{"n_layer": 13, "d_model": 256, "n_head": 4, "n_kv_head": 4, "head_dim": 64, "d_mlp": 896, "vocab_size": 8192, "activation": "geglu", "norm": "rmsnorm", "norm_place": "pre", "norm_eps": 1e-05, "positions": "rope", "rope_base": 10000.0, "rope_fraction": 0.25, "qk_norm": false, "attn_scale": 0.125, "bias": "none", "tie_embeddings": true, "parallel_block": false, "init": "uniform", "init_std_qkv": 0.0221, "init_std_o": 0.0, "init_std_up": 0.0221, "init_std_down": 0.0, "optimizer": "muon_variant", "lr": 0.00882, "weight_decay": 0.0089, "lr_head": 0.00363, "grad_clip": 1.0, "warmup_steps": 200, "schedule": "wsd", "decay_fraction": 1.0, "decay_shape": "linear", "final_lr_fraction": 0.0, "batch_tokens": [16384, 32768, 49152], "seq_len": 1024, "doc_mask": false, "train_tokens": 241300000, "steps": 7711, "dataset": "wikipedia_en"}
Each number is 500 + 40 x the weight over its row's rms, rounded and kept within 0 to 999. Layers, rows and columns count from 0. Numbers have three digits each. The size before them is the row's rms in percent of the matrix's.

# layer 6 MLP down (transposed), 896x256, rms 0.0611, rows 626-762, columns 128-159
098:469479503506487408528520478500517486517456542463539463548423531552503532490483545526523463426502
102:521452481541523495505447513549466493547465560505492539444464431432505475555556526503506486462400
101:559486557559488478455493523462506492496537523440523439553472485456471430487554577575541540531452
100:467443517495567484505496558495489452478488505526541497497482485486439564567546457506424451513562
096:500541491525482559511502601444459476445455463536507533477425450545462469451514483488514502493535
097:497467482601496573498466505510493507493612436530486530503493473513567492516502540513533493459475
098:488432579478547506481521491540468465529521460467515514510491525557540557516599475430529389457501
094:505545486496497407467484473464550483454456458512459529460483542523546539510588509509547502475537
100:548499506473478533585478572520475451508497522481546423495436516523519477506506559556474442481571
092:484535437540503528520545447539475556510497491502472462574486497509478537507595492460446474531456
099:542493521470440519568492495431470463451497437542513444495498565486595432560452498439521475452503
101:495504532516425519569573413548536500464486433502482439516555420474429465483551508543460447547498
104:500565459521498492462570422516578539541562491538480459495487543492496458507405496500497526496508
098:454578440498520481487554486506542525539528445480456524546479429476465573541442563496598496516437
097:564480528487502510519436420453508523467549474510493497521482505570440501444566504535486519499467
104:431448541469493401471431598493509497480532485521533484539493503493432534471521508502496451396492
108:492470487488555584465490504540495510465529538495460518474414445543521486517497522480480533485543
101:488533492457553622485473570488551534570523572512458547498496487464537485594480498521483456464494
103:538466474467433509460503458550516498523567456503533453426494491465491544473505509481477495469493
098:490451600553492472572475519457502460598509515560554466485562498519472539585508526467469548518495
099:459567463486527557477522519476540539479507477471509540512477482506490465467532510470466510519452
102:476504515445469517479593536526526526550473509528422513520466468469506540493482483491528478534535
094:542550538568483522522467571509468523547492501520529505548508523497507466555455458533486520504514
099:496539432521532443494481419505508508534502518561577515504477592505466426516491564495564518545481
106:462504503482437496478569466476499501469493434444545530545460513518417419522473513492502427567506
095:565502456463493539511543520596442557593529504541531470550467496521423505556446516462498507514507
102:474550512506460494477473464573459508547578449583560515503484523469528516522494507545469506533421
088:519454486542532463516602543457481448583548550467470475540479455471514538431521458507513524523517
092:524459450526545496491479496413462497470527520492514493520508521509546462500499534471524521561491
107:459453569481452490500551558475471462431462438475419491577474469502590505448515475528507497535609
096:448601446514494414520439450543458526515485483456582525416495521491564488460505523492465493529528
099:506580418529541495479469528440482492537500439499534523510557499486457579571486518505473559447511
105:560487446529466480469520491435511517521520490509472556517460547425538491526522509517506434501540
098:439483508528494521454562445468495453517501532500470550571419575433498467555544539428455459554416
098:510516470569527497466520522442492538471417449463492525491540566527451548557432446474555517477473
097:517495521469561498513404468514500496507446539443469542470448478491532547442517516409507483593507
102:485522535454562494514488610543457408543458471506495477519486478543526484467509543526515492520536
100:471495540471504482577480483475494425497441494493463545533460489539490498528478466493511471536490
091:507497469530488488503551489457477461482445507519405545458571496507414498542545493436461456564546
097:564493476504452523470441484508565473526518467484452487493521540591469488530487500466474555508492
094:514473578511539526456503453518478515544441436521536486565497476487471475456509468496575482514479
093:513434535519500539530592500478500545468585536479538468493564509495458475519496547461482516433539
104:482529508501456515497472566487540509556480382499566536532513526427464489515509528533471526503390
094:545558606541591478466453498475557492528485512557480462450468485507532521535453398496477543480540
099:422484484485529495524486512470463432467431469475533521502478495526493478499537468504491508437513
095:508463458497455448524523464408412475525514533436578495519449534506450512502487491514509482509481
102:510510507522437445517495529485488535521512427520505520471490471468481525521470422530485503466552
098:515479469593508543523515476564534507463474502556516484473485430495459516437515509526521500485476
101:417558538516488538493473429486400453489475432519520505523525547450515523548462494535447493496545
101:494547469438473475500549539526505445520495452470515544464444491503532465453481516528540498418478
100:455531465530480524444523530483490520562433541426500488476548515510401541486545427542522526532576
106:438475604508440415550492529507440405537516470504475540506488514457544555503526536484545502408486
101:524554515431481480489550392500500510508534579478571462523423492488504534475517514490579482412497
099:486471459455498560527493526508462506503511513554464543545538537471464448452548592554565505544489
094:473467446511504485528480425472540512507443484564528475524543496532423415490452487492541480431509
098:490492474555464479499457545536517564450500458473522530467489568532550454566527524437568548485492
107:447538499521547504460565504544553534537488500446445559504547540441514515534568526494529446506528
100:554457529517480549486495540467460473602498505537477523462525425551518473486537552443543485532453
104:530523496488548497513530502447518481594494498471507544536514505514451564563545499535521484426524
099:535487498517517532500511505493546557469518529509423542481573529538458468460503496507450497505479
100:527502555544437518520470516480477548478461581547504562441487552497533509578488467513481560486572
092:518543534520488516517506452562454517544491501565451542554461439487521556488416547494527454592478
095:510532452582470500440428534470584501491512500423488611490490470505465557521591514498577534512473
103:417476562483500532556548568477511487480504439381542510393457490480542494497542487463440496500551
098:490530484582535466547513538510541447484467484482446513377499475545521456462499458581533502496532
097:556489547555502453508496524464512548494489506495570489558486429457496505394444509480492499551530
094:487506493497578537476530437498460545456464495470457583569511498463515534500530540472520483521521
104:463507546523475486398492517548445473573488506494497523514460512501504522516450546528498472503581
096:494521557442523493455519453559425440498500658495450533510490478505539470490528545468536463502515
099:543465498494504521547499553530476503479502495526519469461512500489556532477552489496507481565518
101:461486580494555502504493512427467493455462514482498467531523478397507495632552412478477598519422
103:523481563585470518526556443489470474497519607515487535541464556545578580514474503531496461521451
098:545423478597529456483471470476525539540487511476509495498470500450543512516490453517464480538508
095:550505495506519499529496532477537516533510497475504502474512500463498544521515489503515533537455
099:486449506448486491504521452511430556574525506571489470460406508456467491501519522511527465558515
095:535532526510462503452487551476468509530512513484475556513514535540538518520482419478613498431531
104:436586520432551526453534475478487486512451515509460520460517511402454499467473526548496444450522
101:459450437464553502513473503549509436463527463567454477529559497584484511466494471521452469562568
104:462511457503524391473523505507518457450539466443565514538532540502461502441565520488603447528484
092:568510469511518509551485473484533535489404451493440407528524554467526471500446440475417548528444
095:467484477538555439463471475529482525463475496554483505448457482535435594451457499517472505574411
099:494537496467473501527507477513435502431469535433480455486524442522474446515482507532542501470455
106:492483491494507519443420496447524453474498504529574475505543475572569525571514507444464525497594
103:573514483520535484483552432460578437528527533549516462540534488494454506443537438501497505573458
097:453496486516455521481478539584559424543493558557525453551543539504489494445494468547489536509536
107:540514509503524522480505519507485533486488469521533531412468539504482525492409395459541549525465
097:496549498497502486541458494431555464449497402461443535483570492505479522475511510436500499594494
106:489522515498505551509486436507494444524538518471581475451456506394492483499470465526562475493478
102:546547494534470485476462500490510490491478458588537507527489664409515440535484544459522535514492
101:458558491531548489465507536457472452515508567483526518454493490502533477505536534446467478511473
097:463573517498450558574485459513472550512459470484510519497514523546539505518552491446498424468481
097:520559452486492483500563549512515482511453451433510469482435485469504481562549494565518558566551
095:501575560487462481608564518469473449400548443530521483459431558511520491473510533498470440536454
103:528463435467513483441504497501477502531543527487486562499533564516544475513530567546504525515480
104:460510513508522539498461444539426530458540534575520478537456499470549494461519507543491510528567
101:544430447521541531497492426471529571519584510512527520478525484530433486476422458481529476459441
095:600504496465529505525488540494550463495466461511514553440531518402424532497520493530407493529531
094:454483548417482482454532565495482539551559463462526515505459575528517446517515511475506474415498
094:493510513506511488501533597522491515556500508488523458515479555502442601561485499473479461490537
105:479523543547465453532499490505526558471591562563546554459523541576444552471501492471484504585537
099:453490505527502427495491510522527458509535458513484440478537534492511509465523514515540534554498
096:476426555489451452525469518445446543420538467474530497499569480496510540547431479514579495503528
099:488459509463417556475554527511508474486554531517457501471516475500519457414516589510454515514496
107:500457526498511497512465537484475515566453489466527502467566437477462590557472520480498459450477
104:550474474383522481481486507592486510493552503592544453528485484518552510493494481454463515481512
095:524389593453450451476446519523464473451528440474575476516548511503574577511498516443431494526488
094:460456536542437489551507443529539408549500473532539520478473536506523512552495396462501542474450
100:519513470496524585476480547455533445469483508488491498561502490490476440476566502477505522440516
094:539540547510596486522544482533530514507534491568517500526467539511433420483540494476483481438550
099:501547538510553494568492471457382427502503497486504475479548510508431524440452487517516496473494
105:451539469460473466514534509559435526504510395510537478483459449505508493475465461491447479488494
098:479548565501534486536464520479559433505464473534472525519506521481546534486540472528491532486516
097:436388504495508503534512551433499424502478534516555510506485563513484519454492463498539510538581
098:474514449524521456524555486520479475478523472449582451450505484542488512494461490490504526526526
096:473533492515490514510491500415489414585511489404519533484449507451477454485482538513501534448441
107:492515512504507477452494539451498480467519491527461560480520552464549432579503476510535571580506
097:479582516468552517514515537473507470415483520527527492520489473498472517548554541494515455542450
100:486592474563480481476464474489451516471495515494526489430529506452594487510473511451493495429464
095:508558507419490458508473482524528534498444430532523551538496454466485515482541532536523545517484
098:519456516489519496527435466513487472526480579527534525545546507476485465519503473492482439530508
092:529479459518513501466529475461565472478538439550455428571536555467578450469541512479495510514508
107:509528555566497511524528447454448540482478491472550519525533546517495512563548558538531563445479
099:540560444509534517491546465444508453529475449492553575507496488540521513545487446445487487475476
103:530488531567558464525574503493491526542486536513604485461578466529466515433541587509533522493580
104:544476469512585524462466524464464462455536531465418474456468534512488516472453561482483434473466
098:499490423501463426423503464554552576502457443524483510475539506502428474456471546534395488524509
097:457529563468540566466481453479559458638468494528450560450525489494493525519486487451556523510478
101:468489513475507450491489491541491524453524508511540487467541416499559422538496502445540531531490
098:550611577527470499515509529523539544535464467479519537522537497499468530499516502497482490514513
094:536488533493516499533442547536480514460435347547474518442458574550496405502533474582485518504514
103:490416493493469500443534476495488542550465476567478544501569497455491582479470492521511548441518
103:449488475547546482486491512544545517495565444503400569484480445564598412493535474571539498471525
099:486476421472525493548543466593464544531494401485448543473488486536504480524505490488466467535508
101:486488491528478499446559514485491435526589455494505462546541511495553514459463520522377461448490
100:489551567520527475502600481547470466529475559524503503443545458545546489470502447469495514513517
102:529464529485501595484479471459487503546563521548484470453434469523471466465518476488505586504466
101:500560526501474573507489475489499520565507449521468498450544532462528511499454474456449477634529
# layer 6 MLP gate, 896x256, rms 0.123, rows 627-763, columns 128-159
100:515457508517553541573448535476494488478456551445447533505491482471463566510569473475487583585446
094:503507512464509464454536530536525427465492471537487518555514538439510481565474541469441429546473
101:558552597486562526453570533470480584529441478549505478491494462498579484446487567499468527489535
100:609483524508516556537533431450481463512510518424515511434490511502486465572512486488542512557571
096:537509472552507498488538536550541474469465452568494438454565472536443517468492512558464512549536
098:602430544552482559525523565561537534510570452468479476450486523500501531510466485559577583567548
095:513556410521478495481438550498484524478549575551467556471504539525455445468474527430469487519519
099:514491469379573482500462567568495601514478467483485463553477476440545501518506441434459499387475
089:475481524514422538571534511493463513451450486466472476444428455491480449475564467485448546486460
095:520564507444463574519530424506464474471443487492529551452524493531434568542519461502517489519518
101:515474455553486504547600491474510474405516504533497509520505533521505482458501436520520467520476
103:490504492521491493465504449494513541498498443440522552472511432472475532541444474489492453498557
098:592502491535516502542493474526464568468527515522422553535488450516483498465520570431526430428467
099:584493532610483530499603508560464508497526592511443527581502495499532526508520437451528495429507
099:573544522504464467442491528501475544513589537555525488528534522513528544502528505502492536554488
100:558517553497484584528506548502493485437505491522479478502503508458516411497489521523407541487453
103:469489509459413517499552518554464500472529446538511520463446492598482508530514483537429575463496
105:494502505462513506495444483462447536426498516510550535580518487512507426512565527446436475520435
098:458545481449553481456560493486500533536509440482464525434432493527563458476546479457547493546530
098:588533539507553460548456522469473472450475460598551453536497528537497530533484447492492485436500
108:490525499505497505582491505509489561523527484494507479557556476538442447488421556481581488446478
095:437522460498467437506454444509457505476519496507516520416480464528507526505454549470466515492508
099:477451462501443531518465559477457484544492441501512517513489423508530513513537508461568515503514
106:497497462579471509598543528513476452482530529513508467512535520489464511514533491495524420477594
100:501482516455473512555508438469539509497489461441435475472492516535539500519478509533481505486542
102:532430564570500545521525523528527512536478528464476442451553486594443457553485485554570499449504
094:574492496494435568489459530492494541521434458520483504447526513476496451553444488500440515491514
097:523481521583520545497376463457481428574461489455608451507525538517488424483552481517467553493546
105:512517426499557512499468486537532487513537504556546492501571543557479524552528515491440458502464
099:511503464461472496478547552535466534489534580498443472504510471476475534473429472514431536444488
105:459546529530421479556498531522470418480486493535522512503479509371535496487472496511507565539468
098:428487517449570560452550471480556514414522545431526446471493563494486450478526500530488450473488
103:533540486483467532520489517491528537519579466399455503438461496492533508454538532559500545481477
099:489507474422515537486471504400534458536483551472479532497488498460473527545474489529511516439448
093:465525497484496486459486480512513489458474497436466470528579471546547496547533437462465503478475
102:483530463537419595532496507436520494487496506479518465431497540466491576574558468492551546471490
100:435458519483444513474490506524463496503428516507561514541513562593538479490464544537472492558451
095:544607527494468531456508525531545475519470455554509458548479486526570527490526478478575556535482
099:595483559478536585501532512492476519496468486499519518554468473412481512438482462557489501481438
096:491503526510498474529504434489534450578475462547498445527489583439433462494514546421502534510536
095:561468505533466406518478502535532489540476442485467503567462515492525517506493450531523534514497
093:526469450439505471542477537540545528514557530488479534524493505449528512477526517526483484477494
090:480464511521441453456529502468420510466475473509451488551523581464499467532465468432547519437416
101:488471402432530507508500493498531442465534509504430460424533515478543502526497447532564511471506
104:491514575482512532513523535522509508449491521447521500471586463494513497492516529507499496505482
099:469568489446514532508476514458438573513526582490439487495504499545531446502508509531524471543485
096:495535543524488475428488491420484514471501516568468512457543525482523606545504511472513468449556
100:502630509466495476467594481434465509491508432508474527471503518583506520500531449477498479490558
105:436494465453540533551545478490442445559474493476538459505452489460501491492482539469507459454540
099:456469445459448487534470470566563476428477464536491510495503482528494389402514472425496467507441
100:485507536536515546447496429514529469504506507482425496475520530460504522527428492477448546497454
099:452498558530542497442558525530492490504470474510451530461556440524483540494549463463516481535426
107:510463427540520484553578521527499530494482477491458440494471535504494479545504491503490466483462
097:495517497521520535529526473481503548525495494399444553486512517448562529477563530402501518495467
101:519455573544438557544532494542565525519467510506519459496548489503526507461444504512480576484470
106:457528486470547574488551532458477494443538523515529489413487461515559500496518542476506511457426
092:524475514494519456503407499553466545447540486542472518476454436489520511536513471474529527557492
097:520483582511445515435533463529541373470507481528540487499554497521517525588403509472454474520459
096:544488479467523522478487507528485433505464488544484472525523509466556538471477523454543535485514
100:519455463523478528492451511513532537503479490526517563463496548509510473484478609531459435567612
092:456526470495479520582454503535477423470559512506415525481442522552546455442494464482504484523481
094:508545498505506512517509440506505539543515448549464541586521506470482492538486511487512525470559
099:502469469472510467522473469517482471491505540536495538433503542489497435402493417499492530529466
098:559517447444452483447477477464558499484506452495531538474534524536540450496532436500570459551568
093:552463554520483456403479433453519460418521573536537530516528439508583538469535437492517491495494
095:448503548374503521431502544503495512520511531493485493548514452512534544462530500508476488472474
104:506546553576575564468495489537443444505474518434536550455451589494481594510530545482470545462518
094:459536498503420548509500466514521469556464546570499534462507483511539414506506571541485519512455
111:571487579537503385492462435457558415451478470534551503476529515567522523487466521556535561487459
104:497509436500521464502516473498521549504519430486470520568506491544513533571508497470495423490458
104:535485544553531490496423475434529509477484495514520540569495545480528491443466475451564433572545
099:555483508477457495525554513495515483453510519472512450419455497474479506536505548578637519563500
101:466498518410577470500462484437441536519523540451481576452600553500479521515491490486463509513438
098:529507537479479511482515570506534491523456508540503508565458485505481500526469491442492481540498
099:508472497470451529519480483485536452465580537544470522505535427549494507484540460518531496578495
102:509545457554452479541577532511543504531508513411489511500565489533524463516472525537470457561474
100:573457520478468520531484558518494505505516494570416445436546558490415483591475452495450486561486
104:435523565497539509542504591502516480457544477428499485524459552514534443437527489515539500467439
091:495575554445566533434567469434553486517467472492510561545489460492469571493487530522488563556428
094:532563484570537492568543473525498519522518491464540444469481578490474533488524461432483503526440
099:458501533520506449498535514531515543522491500530534458500479520461514533471498474507501500532515
104:531460480493514532557552518571565500493565570466492474476413469516520540489495527541535587485511
098:463417466484527525485551464503539444472518493526528466498569514548461497519535566505451486573485
099:550568511527464445469505482468480544489579474513473461505507630596523505480542457515490489503491
102:527501548489511509488505456444547500513495553554490472427453566489466468456455495580511504487406
097:537520467549476413536413453444488437430370444485477550478592531559458551531524489489511497605503
100:451545494471542468527440479601519566450527476506500468473494542574507493519490561506486498494481
101:506491556534540488439524549509494387463473510542468530497451490507545467486474583437519445421477
101:526509487495471469480560548550426502459554372549529527513477488442493478478552494434559468524511
089:541483517459506488506499492494553498437502529534458463500476498504463483508525498527519457521421
097:480481523506548483463461451548508478538496492660531451510483534529520504517507514459470493441452
103:489455481479478523506558396505526470545525477515464515500452511570520474474481481494534543530502
100:458518504535511496514515561583515471559529519473554498558566511524514499402493451494477482526482
104:514480461504541455470569478501504521549521493544476497509453517420471496524501489466507454509525
099:579506476495471448467552522412512450472481453504478514484480483490497491592616470472502483455458
094:530554491551528527503430537486514463509410560462490525442510475505474466475475512566534495539484
092:502532530518551462527446446551495495504495509578456483504533466516452516524504470508481443571493
096:514488446503457488489460469463461438525584451461512523528479571499497578486592496501487540515549
102:469467552443487552518493475476464521548518478528486456479479505575527468484516492493538505488466
102:499458488535491449445456476501479524524589480527450517500448478446513575488470446487558539528487
096:494484531569531510479475481535486488536505505541491468537477502488540493495495494508515461481486
107:472584556511485485496478534477520402503521559520535567480473506561565571537536523507445513439430
108:474504471504533558549521505562454543507503518509505429611516538529524471525514524486523485573514
103:488470511491535565475469496538394421489434413497537582450457433601519504469499499493470459544465
097:532496575504592452477478569445501474540497569565535467443474508540513455435521447475453460477519
100:534545476539508508535555506522494503539482541503481431532523551491484463516488512551511452526501
103:534491565536465521514546488553508484489529484459472476469486525485496478535480502487496523522554
095:464481483410589534558504476428469409509539558456492422450466501484482462519452480546478501540463
098:490507505486393494538445504518525514566534414503540490502530526572574547470462461468526449570475
103:534455531558510527414475537586548499510477506501532413484559490511476529551553460481557555503503
097:534542410482474474489504539503457405542502517481499514462506572471573489473457540574486547588481
097:568495462578497472539527466473528506458554490487455459571492455475542505453481469569473499407594
096:568475505462512516471528538565469449399538502522445516518436499487547544481518588438473467462499
093:562481541492526450526448482501475462484486521463501568445401497496522562409497524547486459463474
104:471438550482512476521489530565487485477511465568563440472441447466539438518530558497502578479491
098:501517522555450534483475593466512392449488496517521473492435459505556500516507519468412575453445
103:443538528570433478489440480439496492512486538545420486518450503539576518439521488527476496514482
099:495487535489456484557555458439541557472535508472465500534455423521547508505458526479476567505486
095:480519526533393436528507490474503510453498532503494423493547527520592521499570501482511517453509
090:483522481471473502479525535540567436524504498526468523429518540548543529514441519523510452562584
107:550440482440469533467480524449491573492492513580458473528504506493492496493409465498496510523530
095:504497495550496505476522474460532530421506478560448494491447512478549509550546563481535474444554
101:462484510463543533427564549513493533525478582495537509475505531481475511507465575511551521461429
101:492494484536547495512494527559546465466443507488429386510465510473429489440514476469510513602568
093:460529543486501507436603505593507450611538457482499499423440500460537415502468542580420505410470
097:538455571470506471503483488494553519527581506418560510457558526467504545503488513515504440520511
106:514499511455536503480527429559473359514505469485515439514537519517546438528484495497457529468508
098:524550551510429480553446483458584504545475458532507507494481534447513504543524508471482490550525
095:486484534522434478447457418463523484407536514508474513428415459543515531513511446506444535475505
096:483474577510494478517558548492566484426562529560409422481494478484438509499476470522506538494513
098:484548528502502481485515494455527495421490474513517503430539442500541502519472568451520467450476
101:519564471484447447521473522502519503386577571435464532539492509551496546464420549467496527499498
096:583456526496539526510546431520591510511512502445495535493557426528468521445506438483496556455458
102:455467441503478512457434370520548446457541526517484507556530553467451534530499517495468452468503
106:587530578590537483518468512531506510497534454515529494474500494500479489500510498578564531500531
104:488550452474475491415521507519502482491499496505431552492457438506511449509557507516563516471510
103:471518435463486471464462538506513433513534521535553583464538528459515531510493503469484495465530
# layer 6 MLP up, 896x256, rms 0.126, rows 627-763, columns 128-159
102:469507509498471497513500495487464514490588497455513490496507452494533544430510478556481510515484
098:490527498455495499489499588419489516541458513509509554513526540490541491537525460407557398434538
100:607549582472514467454462411471503527459523509515542493504557509517521454485524530500498496545480
103:481508539533544467373401472473537599517495457473513458493471528407493500490502527490557500465445
095:437571437492436492399476476487505480485516501478557529542541519504456509532516449453535489470452
096:457535462530541511520496503459439476506419451492563483495424564512501501491492496461441480498507
094:488483435451505539510530520506493586526528490486461537346508509474464431516465536527460537458534
100:474591484482499510543472501361545596510496448602520485452501471525461510540557503507467495510425
093:545501612483457445512476524535517465486503486492548513511490429535489484530536496515518577467474
098:518527532571468420529476493547539484555515473454428573557490443500503475483472503495421450486476
101:495525517525555447494501603548530481448556533501530428487477464566487494465513466531448462484559
104:487492528506549477558501500501484460469495460495490524482451478517520535463490546522491510473487
096:477417543537525496563499521511482517469433446448524534544502521545550527452471484535463447533424
094:539483533568443563511565527505503450458462490481484550478512505513484484452466435446540499494531
103:498471469440434504485470499507459488478443504430555565443454468445528453511542490556488422485571
107:505483489532546530453457535438536485570523498517471576471455465534436494488522413476536481478464
099:501534526495558467507475410440468502416559477482580486476532507474542478458433491529494542497621
104:489486499566527507469468502499557502562507499394545526580489493572516490489473500483539481503473
092:546498466512488511408463552470561487457483469461543503462593511539460434485471538488436437536483
106:466511536519441469516462533500439458495528484491498506498477497602501423495442519529446478490481
105:529545524460475577418511490468505482543525538520446546397571475625493447544435533508529525492389
091:487504530523519458462495491572529545445523543539442521515533485522503465483558441538499489542540
099:450489481443506541558484592500497501526423541511490558536557467513515525468580528528490526535457
107:519519505553548521501520497509450464465485508508477489529435515510466509468577482479541487474506
094:446505451521530459556453537475512482477443482516447557572467552562524460395482518535479513529544
099:542532518495544450453537555442543491538545532466416456515553544494514572433570555490530510476489
093:405520479497583501616558491541453429490475535483456487518508507588484503436518500595504549549484
092:474463515517471515498508515453512487508494478505484485486505474530444514543521452505482488466596
104:488509498507503455465471456503522470477562517501495473491523512456519530544434548485497447559522
098:513460443475451554495518556506492528577571503512468445527522500534522494506491498467513528427511
094:547491467489520524449542485531491554556473504498416475499563540584545551407466445487487531522498
107:564564448513540449463500534519516495448534519547483509530512495477549478490508456460515447488492
099:561479498491532538452461517489473506479450536550548529535484532558481535526533527578460515564510
100:508506580504509513480571479585464489509496489541561492486482481524500481437474562504466478525515
089:465476509481481518488529513502430517501578469448523465564546487478518511521517526482487487508500
105:522505524499539494464511540521446543502471471496423508500497457526524527497507521498506393493468
102:526486514452466509458447395469432407451464479512540485428508469604522467531505511503509449567513
093:511468501555464456514577554508470500433519454454522501518515551461539433508517486530466473444477
096:434502444554470452471447487514504446457518440497510488515502556525460562474466517431511468478525
092:495440500491494512480559508498419514521545560451424460484500537477450560536484567499520495458434
094:577494527466514529444541486539456485421536473459551486541537471496475515464509522459496455450537
111:570517527490513487498407555514517506439555517497494475499448514476477453456482544481490528479452
095:537507499480492536474480521489524501519483568560492547463506507462501539483507513601474453545576
097:573494547481466453537542529497493518525461485508539522571495489496469500567549573523484436536461
094:504526522557531485433512454532444412531518512550465513490465517474441452464473515469546502518552
101:506458514515450457469490487591483495459542496543476516507522513528517515533523443506499490453463
098:428482498523499546489445471592540508509507487473518488552475435559463525472575465493513479465445
099:467469560511540474476530564463480437452502544498537456504497457413477524510486454453475463424479
104:530508540425446444516534510493515536487493549480508482464474512510449497551473494452494489535534
099:569531470458470512504525469569504536423568481517483531468495485509533508543525491447508466442480
100:542506535499468541473461512525538630517518570538508435584420521427566516443545469478532527478535
096:430421510553532489488568548585476492558505409513577486512526496537490464510447510471490557534468
097:459570491507435461538555544550524517530544431510558527529497525499543491458530495481391403499434
094:512495471542479522490548529484484510572525530468476572573434452534524505566569486494459498485441
100:568527430460529488440460489456520516468452480531488412526496490485552500459475474560485540413515
104:480521440520482512557470467512475449526511464532459412479514525501526426412531520489489466526548
103:541463462520529537522451528477504464592461556468450425501559472501508572486570484520531437472568
106:478455552473444508561466486443409581521360548558492514510565589506441479508499477511537512508547
093:463570453484457576504521550496502403557447497470524445511502553501521452515482579520457507440536
099:503495508521512502486440511435523446467503516504518516508585540546537535459444440448579557470511
093:467530518459516493509495417448538488500486511447550523518582557528534484466473515498434546520553
089:484476570470533529506487493526502477451486552497510409506486489487533426539495517504437519552528
100:495587514513471474499500540553562510468462439477488485517502497460502509616532492498496462509456
096:400590579582511479554562566478441528511503539527487422495445581493461455500504528466454515437455
094:484413456489524416520568441480457513541530479511510479478469450499607462466470515489501523452494
091:485550588505494500531552534433480463454566545557489494521455504494502424504482518437463513465536
107:476529500535525525473470503514458518457471484488469453522552559472498528508530535481427487417561
096:491453476522430514444506472488439433534522502525460537437448436519560477522561552547529502530547
103:422492470467471513507510518486524547500547494527476447552535479434512528562514495441554482485500
097:455445529502557524523461445555529534545488501567489456498545465515501495479524520538514494469475
100:452549467434451568446484515475553552548524557493455524503443552533495472513544502569538469413497
097:564569501493479517489437479434482502488435477451502515515552518547565498520496448461428526459494
094:542496551538471453424456485482528504565506533515582425499475476488567485508534529475479508451512
095:462485469498553551503532504489540530528564475433563451540463487445512507502479468522547495483477
095:510435487579580452538477474527467502476501508552554492513525537504550565519525533543416519573499
100:457485516533527567450532507487539459515434487484564536487415483546502496530530538509456485497502
100:510574494494429495565542531512467538536554486539505449465519529504449538542501474574520491540503
105:446537519465539547453491496517495482459509466511470471553507487465485517513434490485592497506489
093:487555483544424532488464574498471502494532547554533469489539493547450514448533476488562514473573
095:466472507517483477458450411493544567530555509546478505569450489498518475510494471505525481537535
091:561529471572461580471542498525551473504485504415460508525457482594467429511493512531544554460550
105:498431441492507491590480456500470457551555581507490531503423413514565537444458564516499569518423
102:528525504464502435425494577483480436489523500585494550468433519490487454501524536509521492523545
099:515537444551578485510591403482502485522462474452483530511439494486571477414515505503502492533543
108:529544477501444540466509482485544429490461508457527443461494437475551560538530575543467472482510
096:552476541483464512511631510539438527553504519408470488499505492527499489541445498563466487490493
106:492523490563528490415571531544470565502420443527468529571411532443489494397461483532573514486504
108:477559492564574475530477442534504583542551498562585524517494565480457503478479530513486477526463
102:550400576562535531513451529491522575468535536566537526554550545500493524463488502463544461552476
087:491572515552512532439496447535500453511471480484454545546501564555533552520470505508453469523563
104:573471529443460451506510496409523528606520508507539559493466550471532485480476479388435475475465
100:480466418429533524479553519530510491516542484494490408505490487512500478445518538467502555441506
104:514496527484436484497475497536406528510471489520492528542497488524490476519536502493519484490519
103:508505553431493497544488466470527459501511500486498477508584499496560503526442562469556471417546
097:494462578531497494522504471505446611445524523483528512524526543495497474480442493559525556462480
095:509575437528467516566551514439459469476441544516528543543542451555455503449459452471510499495492
093:471470474485602481454426456522524541448522535517497472488455530468520556506473533443476502516512
086:431603488516480411516464536511487474439479506539505533511527433549507459539466489458552559514519
105:451556486469564510455487453496505443510472546441461459513469541518485507482536501543530497451496
099:505496509519513513540449486494495518413540535491474518506531516514563549431484463487492518538513
095:467492461460502522425505441437499479511444517488454538477493443448507504496434478514491580500527
103:460583467544414478530482568496504587533472479544517458480453538436486525490500483468489490464484
113:509405552488552495490469499444551526460577488513463588541578481461532500436463395504527539496482
104:494463473497509571525536477477442534547466433557593534469418459508570470493504490433480416532459
097:471468492478542443512476484509532488462511488509517540518429477465555500488486483456550514413470
097:520505508407460546461460526491504583522494432536469538519458471458589480547488552487453411559495
099:538468450489446518476474436442478594568492527569519524520490435503513518514443505410540534495539
095:457546439432487537567440474434499497483517545491552483479462446543467481468499554524570524502517
103:475462490481469440545552521486571551451489500496448499453476508496481449545470475402470577536468
104:515541456465542519490465475519437571538529491453496502498538496508487459505476524574565567517473
095:522493510460438627474579499504499492476538551471576509453518513506505378487493452546431550594498
095:521485484452523484468470441448526498589517539534408493448487513507512470517486508471440579494469
099:616475470483457433525490504512509495368529523549399521529464565506465457503513481498486484475521
091:491547618515428458504537501528499509475531484515471551514548491463547448554445543507539545507550
104:478482467419456507515542503405496515533425515465528502460519437505525509517504596519534592424483
094:540486453522468440491494562497510488449450483559533466499438479519628501414460470455497591496447
100:492483486515476508527510520472469544466500467526474443549526541527552480517505469525536471538581
094:461492478469559599505491525485458430497437472484545478474549506501483451493444477467474479463573
092:565497521495515418446509469465568506448511449489510491522546511506569547531460490523412489489523
092:489519506432491539558526490463452532593451537431539575371500439458463533530578438522472508409491
105:429453521487511504443545581486471492496546432487516523528554439521466443550526530513525504503554
101:480501515494499463545559539436455468498512479503480492559541517514537437449491560504543478468461
104:508465487530497465466515514465483506490481483511411560511578584476461540471488476504543568489523
103:443448537465498553494515431463467558514463508477560505544512506441515480541469407477422506495511
100:509549480551421428461469456470514441530518526532503507491474477503535481525520522573429471540484
099:491528481495520542535466403489504528568490558442538485498473583521469552497512452508575526512446
097:511576469510519480541515574480491521505544529465506487522474563456559501462453480492506511443452
097:478538397482467503524498501521533481553430551483488585452524488511452547516455500456502501417472
095:491488512479564559471531488437498525505583594475511557561524541427525508558537491499464506489502
101:541496561561491507549523504514529423489515499545467403516481437558473479504459469511558525450498
102:546491489542532481453456508548546559521468492526512515445486493451466519558457463536504528505507
098:585530448463439443540406461546536469418541474523498464515520426515449599448481526454464518464542
102:444488462444492478509489483491492537515399430524497599460505418481429528458536492459474519517514
102:484465493446482504478531495492480553455467523505510497539557507424505531486453524526602516548544
097:506478460521636408464494501502555473507468454497558465503564502484475533462498440539497473460499
101:572578554534486530466490522535547435551418494482523462503516489544506562516500394506521485474582
096:424474469457523477528456528490473505519528516459423539517491437501475553508506493550525470451537